Part of a small language model's weights: 2 heads of 32, a variant of Adam for these matrices.
Each number is 128 + 32 x the weight over its row's rms, rounded and kept within 0 to 255. Layers, rows and columns count from 0. Numbers have three digits each. The size before them is the row's rms in percent of the matrix's.

# layer 7 MLP up, 512x64, rms 0.212, rows 149-255, columns 0-63
103:089125138137145143153169135160089048115144138061154114111127152138094108173146022082121094083126117138155112171132151168096129108102147199203097101087145113139117111127118113106124138118099145
101:114150119140117143119159165139139087107158136097087076149131153114120092089146093133109091077183110120160101115202177104120098134132115144116200148154150152092107081202044119105172115097144145
095:082148170170041153117130179168166086141163119039122063144114162105097072128154109070119133152128120136161161175158157098158156122118124134117120143116152127132097078145107151078132142141104136
112:077125128153141106162157126105150062169139150050090052115145115153122105177133135131128190090169130136147172167096166119124146138141095143169195126158158101156119118129091113052114096139109148
105:087104140146129113133144159138141172162139110087150050150108118110117128123129130107103098113141096134157104126087155135123111113065137194175150098032104117177068087133094119116134071110109198
098:166100084156119062179121128157118136039156172107140145135153095166144122130124166112118124103084137122071124115141116150106096109089083173172134052105111145196126115101118073121182133130098123
101:131152129162107124102214152185161045170129171123130089116136091148151131173170109134166104114141219104148133179117101086128127149123133121169170120133114100131123084074103109112174126161133105
096:153119147171113154113104201181086111114124112136109126048150121159115130148160079098141158149093130084071173155174196141135117145087102181102109150139147122079104083104102092103134143140083162
110:139152140152146085127130135158132145148168180072131149158101189099085137198145155101128109127123117108153144171119152126106153157103112205124150116168127138099048115070113144076129096051092134
088:118115098150138157145129174127119138034109178056108097143107134089098074057122112125139167126084161180089121104123094122113143118173085110135193131078146111171100117107098127107139107101091155
104:114147042175120134152142123135112091135189121165143142121123103127121161085091137119161127082145095182170179161173109136105118179128058177109153126108129083184130060098131129108140081114123092
106:129099145193132074152110156126163121128122117108199142126136123097154069149140126119104159102113172086134120198181182174105077149119102178158172117115127105162116154087111091087151072110103165
104:092157096107129123099142115118138091163097202126129053097133141106082121156141126132134141129151195134181138108121185081115106179110120200103153136132093124103110058143087093074125102085163120
126:102157164146174087196124111137127088093155110078107133090091091111077130116126126099125097122136186158082154150152127109082136148096056136205129108135098098183095090138078095103145137158144154
098:158157105159113106181136171200055090136072099084125154176095092126153115144152106088149133086102087172127122115099123143115104184110120159113158115137100143114082081126126132058109094104102176
098:109160121175165109198114186114114125134101154099181123146172158154153131115217132112122139079135128164140091149138134117110116188027109145150159129144155080179085119119117080112115132132144129
102:112042095138145072142147163132110107131116143098162115087047048124133131113148140093186150106155184153127115128101105115125181083108117102131136122103106042127069116142114125124126118156105156
092:093132163116095074164081118124130104117126149114165090128154115037100132093127067132160103101092196157060130168111166060103151148119120153100120111090142124121079135161098106119140106108143072
113:120111063153087109141175153115099144107115187177158146125045167131166103123163174113170136085177134116156169149144168092082085173094134138135135137094111079079093101143135125140097084137115156
094:080033120173155128135158142169183148142121130150182135126133094122129083109185127143119106141160141113116147137194147120083156176057083170130133136120092093104148146121164071155151079119117106
111:104114111144108137117190134209196095110194192112132115109088082112133118138146091125139109111119150161121178128147161124101127116122094086200177079115128118161130105102097166116135094102185168
112:095079078134148129093175167120131166112156141143111096104152121161109087104176115081165121049082082156100152148160096074119131087110124148112168084117082132105100082153105083115080158104092144
099:094079155156139081151123121107120125146126164087121117130115186107125144094178093107073092102138225083084121134117144149069093148103114122168148130101058095191117121106113085097143106140163124
106:081093080161089080154106149146139104150120134174100115125133117067154093154141104187100102051157121168115137158201187135112116146105142126117161105147115154172136102107115098100180112109149198
081:120126099160094080105176134180128136121112114134142095090062119122126149101109107146122078056130059052124093185108135105123077131163091149192130140156123146128101111095091059106146113142143138
097:122118087175108108124134122131135152126141129129114140077081093158099154191194183126111116151160102142153141128187105062142175109067141223120168044132111120135122114133121104129132156158121142
105:137049142124140120132100142137123153093130150115154088113062183049096122153158131159127113125087175094136185142131169128113194123127098155132130075053110120121107102103109145117145092194117164
097:104159137133071091136119202149110149151132085116161151102105110045134145125127078111115085053111130121140113134125131168109141109077052171146157074079126150110101142096122079110142095153136168
094:096104108122107068121138128158184142131207104165102040133091141137116141104189161134129168042143096115090125133154129146133108127094091160082135107075132134154128083165116104100102123144087157
118:090052130145137129130123153156139168140163072122081121137078103100139128093171127123143057115140156141129117145150129125105104116126132213162127071094119097070085124111062097081117064140104111
090:109133160143113153155167149191091102185128155060107142148120161145096094151141150133141138107130077090106151156205141093112103100113116082201138063148114099134112059180106130111151146152099132
113:117133138137117088192128154144084108154105155108114082086131146069044117177153103139152119135170175181158169097141122133131143110113079225135139127111075097110143064126124109114147106106121110
099:110163107178070110126147206198163141117177104130174138128061120128123119118162092108155116124117137093198113140139115128149157054121092126125165097071147135120074078126128139100078118136102133
104:124154106193128123136208147093158141131109108183163086149100084120147149145140141134207180143085109134155111115100143154064109138089137194109203100130126077140114124158114115112130091156102150
106:043111146128093144146128127083108114095096150094150134142133137127058068117149123112083162116119116177166142148148165077083117121062109165174177069071093098107129141112112123124111114076137155
096:123093102157174051182152153100137149154124123099156121122175133129131119158150170115151178122097223105129136126136118113073167156080117148180184133088138116166162093101141103113151102160082164
089:131173109130093135109163148148107090118188135074150134088060125120085134103097151095160158078078143109106107156091118030135100110146069122120192137152138134147072080140120098122158133135157140
097:054141129177075123129158164131089142113155097112134135123097060132072151118122130108128199079098149112100166109137098095167124115139040153171163155103108077139121102133094112123164169171141121
101:122144171169114124149140137169104113147048107091096126074077121157102125146149109161141095108137122121084136118165186129144123148035112152111149081095053136088098112067093129131150109092097136
105:097068138132156107166172129101159116101161069124170145120109138153095055094148181083135068135170110098159151134144160115115110162144110116204168080097159097151119107090089130080136138099096116
089:153167112155073087149167112197101081162149132136149086099092131127139102086117073158138156135144137097115160144129102066159094110096051112123177136091185183168090108134121132149161092134101126
108:078136094156125159100139137128064133071147142082078140137098152143110135112207121113147094116126114099141168141132139123101138162077076177070141073157126132115109134123146080079130122089048172
102:144078160186118118128125133152159137129107111102155103140112097088063064117148139137115061083107155081092163125134107096143122204079099196165147130124080108170124108099170117128109104076106145
094:126122141197119132158114211175082069162180147108151178111111115105139139127133095104177142108153122104140162124160103089187186136127108119132154116143151089075070115135116105101200102117145150
094:145067093182178101091177165157132104146157114162102135131158140112138087100140092103154127116171087127157106132108078107123079202110121127161104043114073092112088109120086083115134109122097144
106:106130102177116080133172216153135159131117170153187070094071120114132108144168148093118152092148156070155157114152104141154137169084127142163127162128092126177087142170142068123119112107151095
114:080124092142126114150126156108142179100120201126123128147102106099112124169143141036100150143126118162147104168166188094111139135086145164184141113163083074107080075100149096125107081123135172
091:140131145160137158160147100132123047101136121136119077120139060122122072118142097165152140085179072142106138129164122119102178153149100092155130108110147127183035082104123101109133145123055109
113:141084088151156096164124169171086125144164115065114114073112139125109182170168149152107147105117160129073164098122134104129116088134123143095127126119098090134072096112077029129138100089178139
086:116142115109092119132139112086152148121173110092114129105131151169149151102170151108123134066074183113130125154153176110068077138106111152132133044056156062085119099154085124142136065127151149
106:092134151184135094165117156155132126076122110160085121137107133143078119143168092120111113093116077147170112117189182123147087130121095181142154112096096131119126102101136057111205082180102179
092:122128056131069144132129158156138104165115161100190050068108114065118116175136118112175137122133114116124109163127109104096071163165147154090162153167144143092097075109086135136176129166139113
098:164120118190089090144166098154153129022113122115148128107091138123121094153147101104082131147117183057132178130118169108118101179077108183165175116093117111105128122148141140096119148077144110
094:150092110173125145099143138102205109143119154129109151182095142112080065130154103122165092141176113179116148122143161071169104149114101163097144123145159131131028120139127117115210142102148144
098:086115113148120142165119126117147148117102165069107096115128079126092109169149136065183090153114165122151187135103170125153169123100119127129151096122074054115124113100156140027119162082105117
102:149107066142094117107209161156158093115150150112129115121040103100122118082158107054144110138138127150113171123176065146161107133126118130112146092131139144213088111153092128104131124105084108
093:092133163171080099139112100103082176091108185121150094124136176115135090129161128110140079090169184159142184178135105120134133139103143169161151163070082121134143130123112063164195122116155157
090:120067101141087096174134147140093141078117192100080146117091165100136115098134140071199140126088170133161176084153170137134074185123132177133138110166097153127123091108155127102107119075137102
091:096045048120113101108151126159137136155153154093155121065129100093125125104101181115131105074091098136142135113150125133119057147092108156091109102120131092104089090155144140080139125076120053
094:119135170189186078144172151143160150114148128117131137073116119123079066200191093112113117120172138130109140210094126129111123097109138145156128127156112152065079117089108111136137147169126178
088:031106122131049081096169118136100160136129091090157108168129150136110143102111171139161124148105196093106129197106127091128090143119105139147144082146110090168105101096099130128136151196120145
105:117076099132108140194117138175127170182147086093158129151180156089087138141150145112111108089103153153135135124194167131133116147103101125163116033124123057194134091119122076114137108111126123
110:091164130131145151161127163122135123117112130104113086066132106073128140113125119041196095115174188102147140136144125124129048124099116164138126152106109087150067123114080149105199152085097138
104:125081115150154143129184138210165186102157151165115128116148120151140078105171121110090080117094095170100152125166164134088121218119100179125131082087112132093126095148087123087155101136118131
120:142097147183116104125119180147113166123113121109148125130147126140125102163165085125140179090149170107083190144107148109088100135063126180138150082111119129152072126061128090102098052176086096
114:120124135170115079168111112124121087086157157109184083091109109085121127132163132116121084093150162143140189141113177077102130065108122158110144127032082102090125109147119128125148052109124162
094:109116128153104130130189198125125094105111173075111140124114124145110145185132108143194146142164135188074185145112150074140174085153113153112148085109108099070095108107123130095137102153194163
095:146082136133140093144197182152179088114198126126103096091099107119063106181177123080145167138123140109119146140135113166090159069075091172113136084178072150123130111119117104139135133151128114
101:135120139173097124171117129062168140103157087089176125156150106120086099107124146137171155148113159150123166109120099100132126133099059159179170103082162089167129059048158110110137100081131110
073:000138115113122158159148147144139081091143134140132166098141133115109096104136116084143143090175171101061119148105151142148181136165118147117135147143157169184089143089122081124106107146159146
097:138121143124096131183073127119116118143126093185166107095150136045124122131153120129129151146124171168085162151199206127056130138124096162181170089100129145178142107120109109073117098132112116
098:156119132141121041156153145129106144152147132163186087109137055105099079118099187128163101162143108090113125122109096102142128137093140121165161096077135114212097108086092101083102129079146111
110:152144139142137109234134137152089091136066137102134108139143133127078081161174131098109114125091090128146192123162202079141126134121078124121151100147135138165132118112102076118164081091107077
090:151138117142144140119074113143120117073173138110205115087106131160088119115145083136160107147154143071052123153156127078108153124129104093122179102058108147066060131133154088101153133101151101
091:102101084130178162106156116100197107129154149143154121114144147130137113103181162011123125119130156125119126116149139142094181104058097147149164059161116127151097058137125124141169101119119112
100:112175072132146161154155152137217149125123140150141108085117095096117090134228131160144136138146135063143139151131170159118113106133131126104140067152055109113140119132103114076129064138137087
104:103157103126076172146128125210183134172139137183133096121114064122090128185156132149128146109088130144108164120117125155123150137083123182116152116122052107170130074131119081074125115163079107
110:149133107137126123172121145199148138118161211086127077167075113127093131153176140124154177128077139143140180163146169080128163161128091120117131096092114096121133080136111139057086148155172156
095:138113111197112110126106131146099088127117109097173116147132081096127115177152144143158115118112136149163168174124125129117143095136042213113161161111174143141075086144164095104135152102049168
090:093067154131139161126174156173127180119122143094111149121117161123085055091142127120168155143089118094095150078199099126113049173099099152131123119076105089137154107112084148136139137187131144
111:113115071120136107166122190122154108123065134099114072114066073115057112161144139104158104146126113171093108127179105093086101158114123192140142090114060108178121143102098104081125126128123150
079:128128096103107136151193104116201122082059151091118109128141161097086137117141134107126175146132099109147083091122111195084153092140090128149179114130143151174148085105042131081125126166152120
100:126097145124121095167119137141175095158130189096115083070100084082084139168151151101115186119152163161097127113173160161125196098101142167158154101108129087101116112120066118104123155203113120
103:140131070159121103155166141143094169080180192080150069162051129100111100152143081114136116107106130108168128154133110126143131163160160144146145123124157109107119123139126153118082063111047183
111:108109119157166072128132149185151105169098162115105137117061115109098124173175147084138150140112136076090097154188138121128072182059114168120146087113104158127067104118116119133132155108068158
102:110162083157094119151124134110068148110116141103147141139186102119124138103125115044145114132130157133123137118136154079129177137046087140115126093162112083213100044170124087108144137121096125
092:132167171207094110121145147132161177135187118113147099143137152164088102171156108117129099102121125133124170160145198126100128095128066186108154067114133122118137134091097105109051144112070149
109:094132090145070095127142200155136107145151099098140113146105110065060136145166114088174143131154119093139098153092139111129138063097056142142166159102065097124139144146118172098126112131059134
123:060081148149093132126201119151144153057111143127149069092066115075107090081142066101119143127133109113136175117103098078138143095109114139120149100076165130085079102161097112108120113117104117
104:121069160156110105129104146162104146097146167185217100117138160092085087158150157083136101167107115106161164136158157070096110089138107134177156086108151080170108130130107163102149141137123069
098:170117160184101111140111100132098071067122107094115055129118165126087134131140129107097099097094150117152119143132100061107185203112140135151156122135089091154103132183085125087141090100071127
105:123181069167138112140147102092132116159104141175098121156118102124110133076121109079138100095156138136151101137163181121150097140120126215137133139115066093168093061161123064060146092147115116
101:174061175151088085139150169109141159115091177138136100174173115139122092120161137081148134091114133107122164160128141162107062154058112171122129119065147101176104110106063089124108132136144161
078:100101066108069120092146110157087101098132126133103147133104114073110070115111116134144107057163104130055119165181108037122104151151148179118170136109156101116112126109130124100139131118174182
092:150120142181081130187120130123088138112139134165087162080151097139130078206145125069107124100084138099128128168110162104107104124127092145064167055119113108071137073130112118090120129110097173
123:098102079157131061132146095123107164103142124118158107117139097079136126058156106079145061073154138149125141146118122135108163150118091189117170119150064107124112113137141134087135039066139133
100:078181128182095124158149134077176085150129141151178087092143129115134112106184109156128199159139176095146185105145113080121146149125149121170193133148127140175102117090145130137095108089157183
092:111125154132117125143175196189157137145154146149074086114107133126082087157102126159144135148153164109102130107149187082089088080173056098097169124137134107132120103090071158097141152093171165
103:160111121169125076177138129089112088113161128144054114051131117119081085170155099085102080146125171134137172118129127099149140151084113186121137128102082102121140124171092126109151130086049157
107:148140140149123108154127170081130087115190141086082064113110122085097123129141091125170108155151146155146135141116222103126172093102153176099161107131114096079131068148110123097124052153126162
091:098146126188098157109155130105102053090106154132111119047144103149140117174153069095173104112144070144163135143144154086094168123115083134090137072112139081103113112091138076135139136182098133
116:143118152144128063174133135149086063110183211137142101120130188102090110157195115156144124108145149088135171204135113074101182092113148147110126097115117118121132108119103114111089136101156085
099:116063117171103114141192135118154130132134091078111124147107182127088108117155115135119167088145087184123125075121077146067075145153094143187158125142141165143088123085093136099185109077152154
106:092111173169122123127123173098102114075089147107165168121144100104060106185156080074121152157119163105150173138109139142108162172085125151195142124140144097104103090083143081072142104093100157
098:125115130200182087156118217111128104109189165103155090107153084125110104168158097123132206097177122112141123113136127143093110051101104137149146135114135108124153121140117099116160053135105106
093:110151120098112126148129140198174120119151134127085083130154148090088130078126171073126136139155142093170126140177111123112137138095079165074093036133092118110138097067128089053131155138118114
077:123152102140127093110182157200155107081109162079139091089072060126095112099118148142174070116108074108092134154133130108125156121096118082113134117099154097144093107085128098174143108198169117
# layer 7 MLP down (transposed), 512x64, rms 0.188, rows 149-255, columns 0-63
101:146067174144125094137143194113119156166073129119147135203128127175204054158126115142107141132140107111119131119166141153115088121129139171155129202152138128077092092155160133062115129151131122
096:128170140107152109136129084162094096171157149151150128095142084116106128145179176131195145086137097143089161004117108138158147172185165098140124111106139133127092168105155119165160150134113123
104:104165117140145162069149134151148124110132147173136073133101083104103155081069170109157153153160189136061136158123116097132129147117140155132105182111087125091115126135166094081174089055182135
133:111028189133134130162207116129137114165175073152172163132146114150156108170151112113154111186118123090159118144113123111125151148134121161139155076176106100087095142182078114123141141122159090
112:148079175182145119145112105099133092177164123116067146179091109126182117127181150126174134069139120147115128112132097054174127141139153105172149156134124209151108123153149107106138063109099142
080:068113142096075124095119081092123148162126133156093119086176138095088099148126111131176078190118148139140172182082152129153101118118155124079073109147067159104123106133088126132118102072172175
102:146075081153126166124128130123131106141175109119103143159146101078181147187165171107085143173147099203147146112129178166105104122121082137115118063158120139113154137097095191156173112098087085
092:146204177151140095115139127123162177105133150122078139120157159126126157129192124128196121147125156092143092102068109146160126120122193080123120138125114147156117117152088067202164183129155092
110:157030151128108133114092123102183155152120123146144143124176163118084141154079092180120090120117163112085139090089132187090138145132124153073105072101085115129131121135137085095168176128181104
072:137190098104106142124117140121105159130123124096151134192117138152118117106167207153131069165139085109069171118109103118142093176126158119155080122142155100165129208094167081127069170102125139
094:144135142175072196085112133135134189140118110115136076177150165123091136125152110120137120149140099098130124191076141158104124031106154072159122082128146136149071094110142133127143189132108096
115:141147096169150174063106107231111087186143114131135138189096155093115120142155118105126139128102107051133125124102055141138153087152132098122100153148121163104121193109114136137163093135116098
108:154177163144100156098129112065133077178131131119100139108150122128136130110147120133109157198111144116160101148064138103178154104139148162105100086099109087077186075106087166105092111147058090
166:161155179212106113134060036123102140145124139111138062141112109152056118165170145128142146086164096142135135137161156128130161145097105105104127088103073136111100166133099138175111169121142119
106:144179138186138109170155106074126194167097147175160116143154156151105106139217128150157152090137139125092106153136123163164134101066152124110092189131128128143158093179112140129109089061116118
104:082062143097128128131135123132171099080125154153121170110170111101110139163111146057133099164058126096145151113108127103111044085132114157123131111127134175109209078156119131139119145136058114
108:091127133182137148123142161083129118155156171103104165105116102144142141141199142135173135148140093132188208125071141129153160104129105102102143255082137107135158128128114112168124133129116112
075:113114087049104072126119172111112092108138089128112119151101124194175116161116160180178125190141089111129108106135084158124129106137175122148087175181137131115183130144126136145109078095157188
114:128153170096120126063121141171126194072134103149085181171101143119163101090099165144112100168110113082091144157161086107124118194117129144155079144108116104180108167107168103104092101105170167
084:142108110071166143135135047150149095124130138115102157148161206117100158054081161156140126119144112127164075157127072138077149108170159149169136121140155104200131167119160139180104137117130124
139:162146115065163143158104116101113068082114123107166119096089103122112090120116085181154093139072124160129121120112091105142128143140124158184098111094134185170061140109076116141098058178141092
108:138087116169122114120122139092084127144159099147134064091094059102135084196153136178148105135162126108110161080126112135120109132133122104151130158162052173151118092139175115044176156147151150
104:159134137140135151073119143127110147128096101121163122164158106130109103040138154222130093123157140193076134121114150112115107154109178139113092168160142094131095184075132135139113156169177184
107:071164114204106070173107090127125148138133158115171074127157138117144133143103120142138077116144128137015145085063168131147136115119115153119098145087116088100170129116149141083151142106088150
093:149090149170151125136144099091117140129119110104186154105112136107120116158160072096192138053194157112118122166150126131124119102158145107150103216115172218089137149150146099129149138166155148
086:165132154143168120125165110176106146119109149124162132136139124158177107123148114101145155164142150127104132091183134153118126079147190110081110042151171130111146175169203127179109149092160203
101:165114162139134153101152128128083171135154134163122193172137074032181116185142161138184092179149123144109116117126168088119160137162117132133068113118124126127065139118111101142083143085131167
087:131125113080154160133133117092105121094119170084052063101127116216116139146138142137135155144155127130073145115138128116108041179181090125140075118164125169083112107125125110097142142102128072
091:153113140246152133138096122098116105129074141140168116054109105093148109096122139178105113149151139210126116151135145108138153154137138118114123097141158116113166196054107146138096157163116146
135:138141102143130143109125160177130099131185097181167103121124093089088129156141155092162154113112092120135124154171157063142172226182166123173140158121134120095110150187114128166122077157122090
091:140098107108153139127116126155174098097141138117078128142136118164122116116035118122124109114190133108200073141111077102136140113108156133121112035125099183134126146086157108156056142086085122
125:138113147078082082147119151065084127092077103120102146138122180108127079119160136078116106089154149116097164128191114152088062094173176127158117094117119170154150085116149122082119105091151171
116:120159099170132099148134078139154148137129164131052094148095094137202172130197117153100130106129193096088078148124118113128089102130155155101053127123135106149134097085111173115127180169121102
125:173087122140162128095124098100143105122161158162122111156135066099133177158145150148104158162147118121060125171118138144161132185095088134079076083113195087127091098071089123080160130130086152
100:106104136093127102192139135118135124136116148128172085098129192141151158121071090170167099127134133076092140109151092161129115104120195198115080077128189148112148087137156121136146191127189139
102:129076116097192154159143086093175155121149124161169167101169102174098162099067134114141103141107181108114093163091114135111122174079150186136075124134144136090100104137068131091142107105075109
079:126133147088102088091131133144117126101100178147097065161121164103146156123163106178151167134143095142129089162181118148058104141126133138157061115124139101142152234121130106110134060131142176
094:155069132127191187109083101107168104164111141114157147102115062123139149175155086135106095107134102104127127125071141115104144147110097125067148210122061104131096153103075115169133160142151147
102:144163101178099130124138119082183123169191110118060115142159135215153132168172144123122097126131124134103142095116164112137170110136172177113059156165123172089154096167115143171132124080116102
087:232037168175180174110137112141094106153135122111124108190176072131147164136134103105113108166117117146106139112157172153149056150133118110099109169104130129111132137094112119092126149124162124
081:101119162126128121155097093077147111142086145093122121110143114164155096129121121109103089111130118096130104118105175175060150111123159146173165235131154115145162192129172105102107187172150075
102:187132172077200111177110130102163144196103117135161162132152096114127132135106107194149140112035152142117163167157115159109142138111157112201151101129156112176092118139128101102095127151116107
093:128137155092096180096140126145068163129122110125116127149085093132138138089043147196144141137168068134098128076128110128142141121170126100099168204164161168097124139126142120091114131059180148
090:174094072125106146102183094140109124121080128105159060106139171147137085165113172092153125170092168093128075109114073164110167120138116104082126072194108147114155139142129084128150100169146162
088:118190136059117117124107100106123121144124074104171125190161165124150133105123145112134155115122154144103101118165165088141155148127153168149112198114154115091069184177179148152068099196140113
111:128058175139146118130179107140118107127109149166135079119118138104139150114212153121180155145148118117141130132139143186161106091135187122091146054150091149082174162144128146078152054115140095
114:113070156187111170158124096126163102125170155160091115120074120097144098139203111065167147167159099164124141091149140146171125147122178066094091080157078102100117134125131164127123168129113160
091:116139094145164118115122118087127160092097137125113191157139140170197109114140134129133096104104139138149153136180071141106127164131152111153065210135083036075134094106116111139128112157186156
114:111129107162190162166082130087156175146110166114137154066105102131089143170102093178088121082123182127116197132151136088101129166125111158130090211146106182110141126156140095138126132144082114
080:128216186172091115099140149151116145163147121151144162146120142167188109108186089126097146165122128162133138119172150120126140108104173170103090147125132045135164162174159149135157160139065099
102:128084131125131169159118111106141093125120156134113117141113145155118194182134091128127120143181095170118089142118167158131080136084192106110126104092098114111096215134182124178184161190081133
086:138194117088155112138158109082137130178112162145112158114163140129143176156128135043102140119182144139145079138184100089130140106161178134101040094102078121127151175126097123177136134089140129
109:114133118086103148156140107113119166084134122106125140123128170108100204144186214108141126099129161062064140137114095160111102096138124119155155106131170176128200091149125055111136166108121152
090:087072180141134176140135186100086132118105125073143112105128154148167126160069093130093114098137119062134096151151194157050129121102120112095166114128141126150152125123091133122135217131162148
100:117129127046127092152067181163191144165113161128157209092141149119111176071097175129129139102090098153151079174167111138128132105096137121119128104125189110148129108143141148129151081175115137
102:169099163223072058113093084085102176160101150125132071097125158184086091160155142120165120144124147107089131122135189117161113122113132109122121145079127132171111122145143132137108159072123098
090:159033132059116092067100127133125082088053129121124118153154135156078154073094121140104132097167117114119138173115130139121114092170117098099098121190120117134104193095140126121132121180122099
092:109197090139145140135111113160169167177155122172132140193128158128170167141114137191163137108140153140147140106145132090106098100168106154154123245111154145115168162148168162170102150133135157
079:130155143059149175100128165130157170113110132146093182129173185135106168136130154144094127187116137104135099113184141188097119072104149119154132075175155111196170108131108108143085158100115173
075:184139141132144147157093122109157143108166151151109170069178181130089072128087114130171130173076106127133125126164073140140095150139147113195163109144151096169136126174174147077162094110147067
078:119188128054145129128129136101178162143139106092130108142127197106123133071103110133094142145128088167071165126164148139120161159139180127189160139116153087196122075121142075171109123167142089
099:151200104183105069113141119144126169138133097150163048069134164135126154075083060184156131139120116124113099099155104129160136122143147146135129147103124193096171124138133144082121077146119176
110:136150179136148116069120129149136123167097096126120124197173149165124112109118073172098149159136155078100117192158108130098138128092166115133129024152171073145076099082149114114108116122126148
109:119066109051163117165152169090108113048083145099115177120122121153142160173157132134090165088098169120154170162109092155158075105106103119121085105111178108128173147137097153086133115105145142
123:139150162171123102091101146140133131097110096094081148139096114114116189201174133189096165134112156113134169082104131167097169131104116085151130187058089118134155111116144196152105109112077131
133:164134137190074117103118120141155112125123172154086166120141159140160129115181080119113122116127141120151108153032162133152064113094114079088096199131094080116113106167142141086152132062128117
090:109138141159158143110095081129150173187132118108150064075138075126117091120115116172081115093114120146107172101118161119141137118098102104148152182112060095157140115138145155161127128233143073
093:096114094151123056099112136147077134133142088141145115181121125084158122133137168160172090086164123120070170101133125155139070163147168119158136143087138188146139156090213124169182146123155144
092:132115125103126118066137076080166108107139141156145141149144187102092189177039151120153129180159104131131109070151140154077159061142106145120139119091107146108181136143110112184108152168129133
069:245088144143108133084144078142109169156100114096161126114115132150110143171125116157124128166119109203175088161127130163136076128095139097107121150096133111080181077165119152157156165143124108
105:162171136134134139115117093099117075175153180130055157125100043130165183155169117055090135164101115153099105171148098128128125166175135127100118093093083091133121130093125121096115132111150177
092:146109143143134174065074120111099125157115095166144103111128131142137130118166089151099150113119113169119073145221155142111118174104105071129140095201085126123134130141174147115186146207154138
114:145126073132080109171127118143090195148162155140146102113163133160149158101142154081134127144126063082169142113117150117130158075149088121115122106163126122105025100192146147165134172109080144
079:132054158044146169142172129142121086100114102149068204123091143093103177133076170085116155113091153149151149146127137140105129113158124183163104147167116151167139134086144103148071139129121122
089:172131081107121109167125090135108141116156154099118118106064115107092140206143109180106108086128152138112146090131075170155088126111073151100078185085089171132163137146128113120098189171170150
093:126197117123118086093153105027185171128146129089155085133125116166110109153150128108162143092163193097125128141060159118136173134113177090156129185126123141091129123150077139151139122164132098
111:109171149025127141127136132120112154106111136137115144178163149198166043126092175187137146172097132124101124162119102104118145127178134136163187154149142101116083128149093129083146133130175151
112:148128130119114118093112167134094132113118099172080144162103020124142116156132076077146088138141099138127134101098140154158081104141064095077100190183103148070120122152160114107120147116177143
094:092117112112146148137087103147119084152111093143112186163161109181107120108093143094139121076136114128151092116068130137158147088146179046139175109152156135095116103111104208114088062085102123
090:099137156197128113133137079129146067112117148121117085093075099105146158098185118076151134120094118112105126137128181173161115106142188116146108113219125051128148146138146137138109137116059103
138:169232123198098093103142150154087124162130117118133147118142113126162142101189102086145109153115104180163109037114101130159136130089124151140103074097119165093130158117102101124116117167093104
086:111141102212138136104109176146058120192163105136157081123087098110132117146186128149164137136187119170111112139145199138163159120094141076106093121131105138075108154158122172174145164122147136
102:090179134140167143130135151133147136073096163171102116124130190118161125163137135153146157136108161121153121146152140091121118101091155162126088106145100137087217247092140088136119164123087151
098:135180109145143131095118116101103131104136030139146090107145198156128209135182169131134148159166184117081150138084106134151145135135165152133143112100143127139106131113051114095180159120166152
111:119083071106156124082161129082150056115119072171145165113146158138106188127091161114081151138118081186113173149082106190103122109125109130093130104124126196088103112089111138157130115162148107
112:097182114121057152117138088070109144127127168118148082137094122132035105094124159122144086121129096161103144156073160081124129170113135137104161125160127104049149147139121098088151129158138061
102:082092099106116064124131143120136078113128137142118152086144125114097175138115090178173167113134117129170156088090144135108135144172101081101149221125145131092158162135091204163060113144112145
129:125059099152094153070133079117094082090133160112058094116114107160070188122148090138158111151123160123128124102104106162158138153099158119110091122072162136173159168057119103148130148136175142
128:161143142089126119120085154177110092109122082137123074136140077140138125093092114168103141072192174164108105147157079156160121143095130119182128207098085114172094155150124166174110108174131100
104:122159094165084128134195102073101094176155116167136139127141115151157094135177184081079122117186094145137066051120145118118178115117095160133105148097093084112132140121138162176107117100105099
090:173128143143104187139092097133107079158181160120116088135117134130122115151165169115123112175178106187131165104090182138131114145168057121112160126153113107119124161130140149163152198060152060
108:078119143130083117085096154105141180075060146129119135134131186108088091084139161171128125121154127150141166198092088171139163099138151100097146110096112126158124210110120122083152153079162146
096:137064088079133155088080171103079143098128082118108163119161139068133113136114115145155098128139192120180158077098137161107136116086115107118163168132097161135140157158082077159077131171179135
071:148167182114184090125123127075166142150117184110123154116128152128104159128092061096097122159113130116110155078104138110131143098142091151155104079185131033111184106101109094134082121109101084
094:152184158127118163169108132078158170162127122166120083068143150115150128047137108207109102054113129123128154148166103139178162101114131081161118114178175120100141133126138152113088102151094099
140:144120112095098173080094126064055178107130110093094177087127091110134108113091133155162121157107110103135137128157136160164133091104083139167166185189099142167053103097110121147131099158154129
086:179084105156122152147131132118088079087133116138092124135134192115110158104100136166148123122092130139139118121109132253152120126123155104091070157069133119151169174133141113130145109184104060
079:135186103111115099131120125113103122182068112119197169079140136154140152103128090057111138098152061147115112135148098150127133165177175081113080168126174111151148100095184104129120089172102138
100:105126133061191115160113128163158130088097131149110156098141173105134195169042092148079120115099131092145114151148085168109142160108169136113103091147114082121151171082120190140150122101104164
128:105171103109146101101105165128162149112135115112130218197185152103121150159184153127114086144088121140116184103094092143138097146121183129180099122070160139169142138143171080107108142073130136
085:104121123156111099118122102109143175123105085078139100105107132166112137085140120165135117149065191026085154098094097149104160098150192104191147164144179147144124078133136111110119150146092142
094:142095100115119138090084079128166159159132146178143145177191087112086166180095134156162119163145120163178067098167156107138135154095124091094107101131170116075150185114134126186133128081102141
092:074162168161126076107140087100078122170143109198110126108138142164160145135179194115121107177130104128067122131141132116170150148130137139163089123104108086175096127090193163165102111188111124
125:110099112049127120141164163098183175082125100095142060160141180150107102129128124161099127085160151174129095140131074154128097082092125144152116059134201105122124190132114137133111159116150148
122:158116181134196169122109149124124095127074140089166092140121169120102116089137110122065127098148143135133036091142093169150120086092127152119116022113137126154189100148121123119123126152112111
087:213179086137088077158160114111125113118101126106088183130097083156139085148124145160143123102124128177148139091151140159171134134126113153145133234145122136160117181131081150108073096101133130
078:134165108100174153120123074066117191129107120091106143158144133128102111137045114112118102144087181104121127154093069115134079126180148185117126163106153137133186133146141110102061154083110088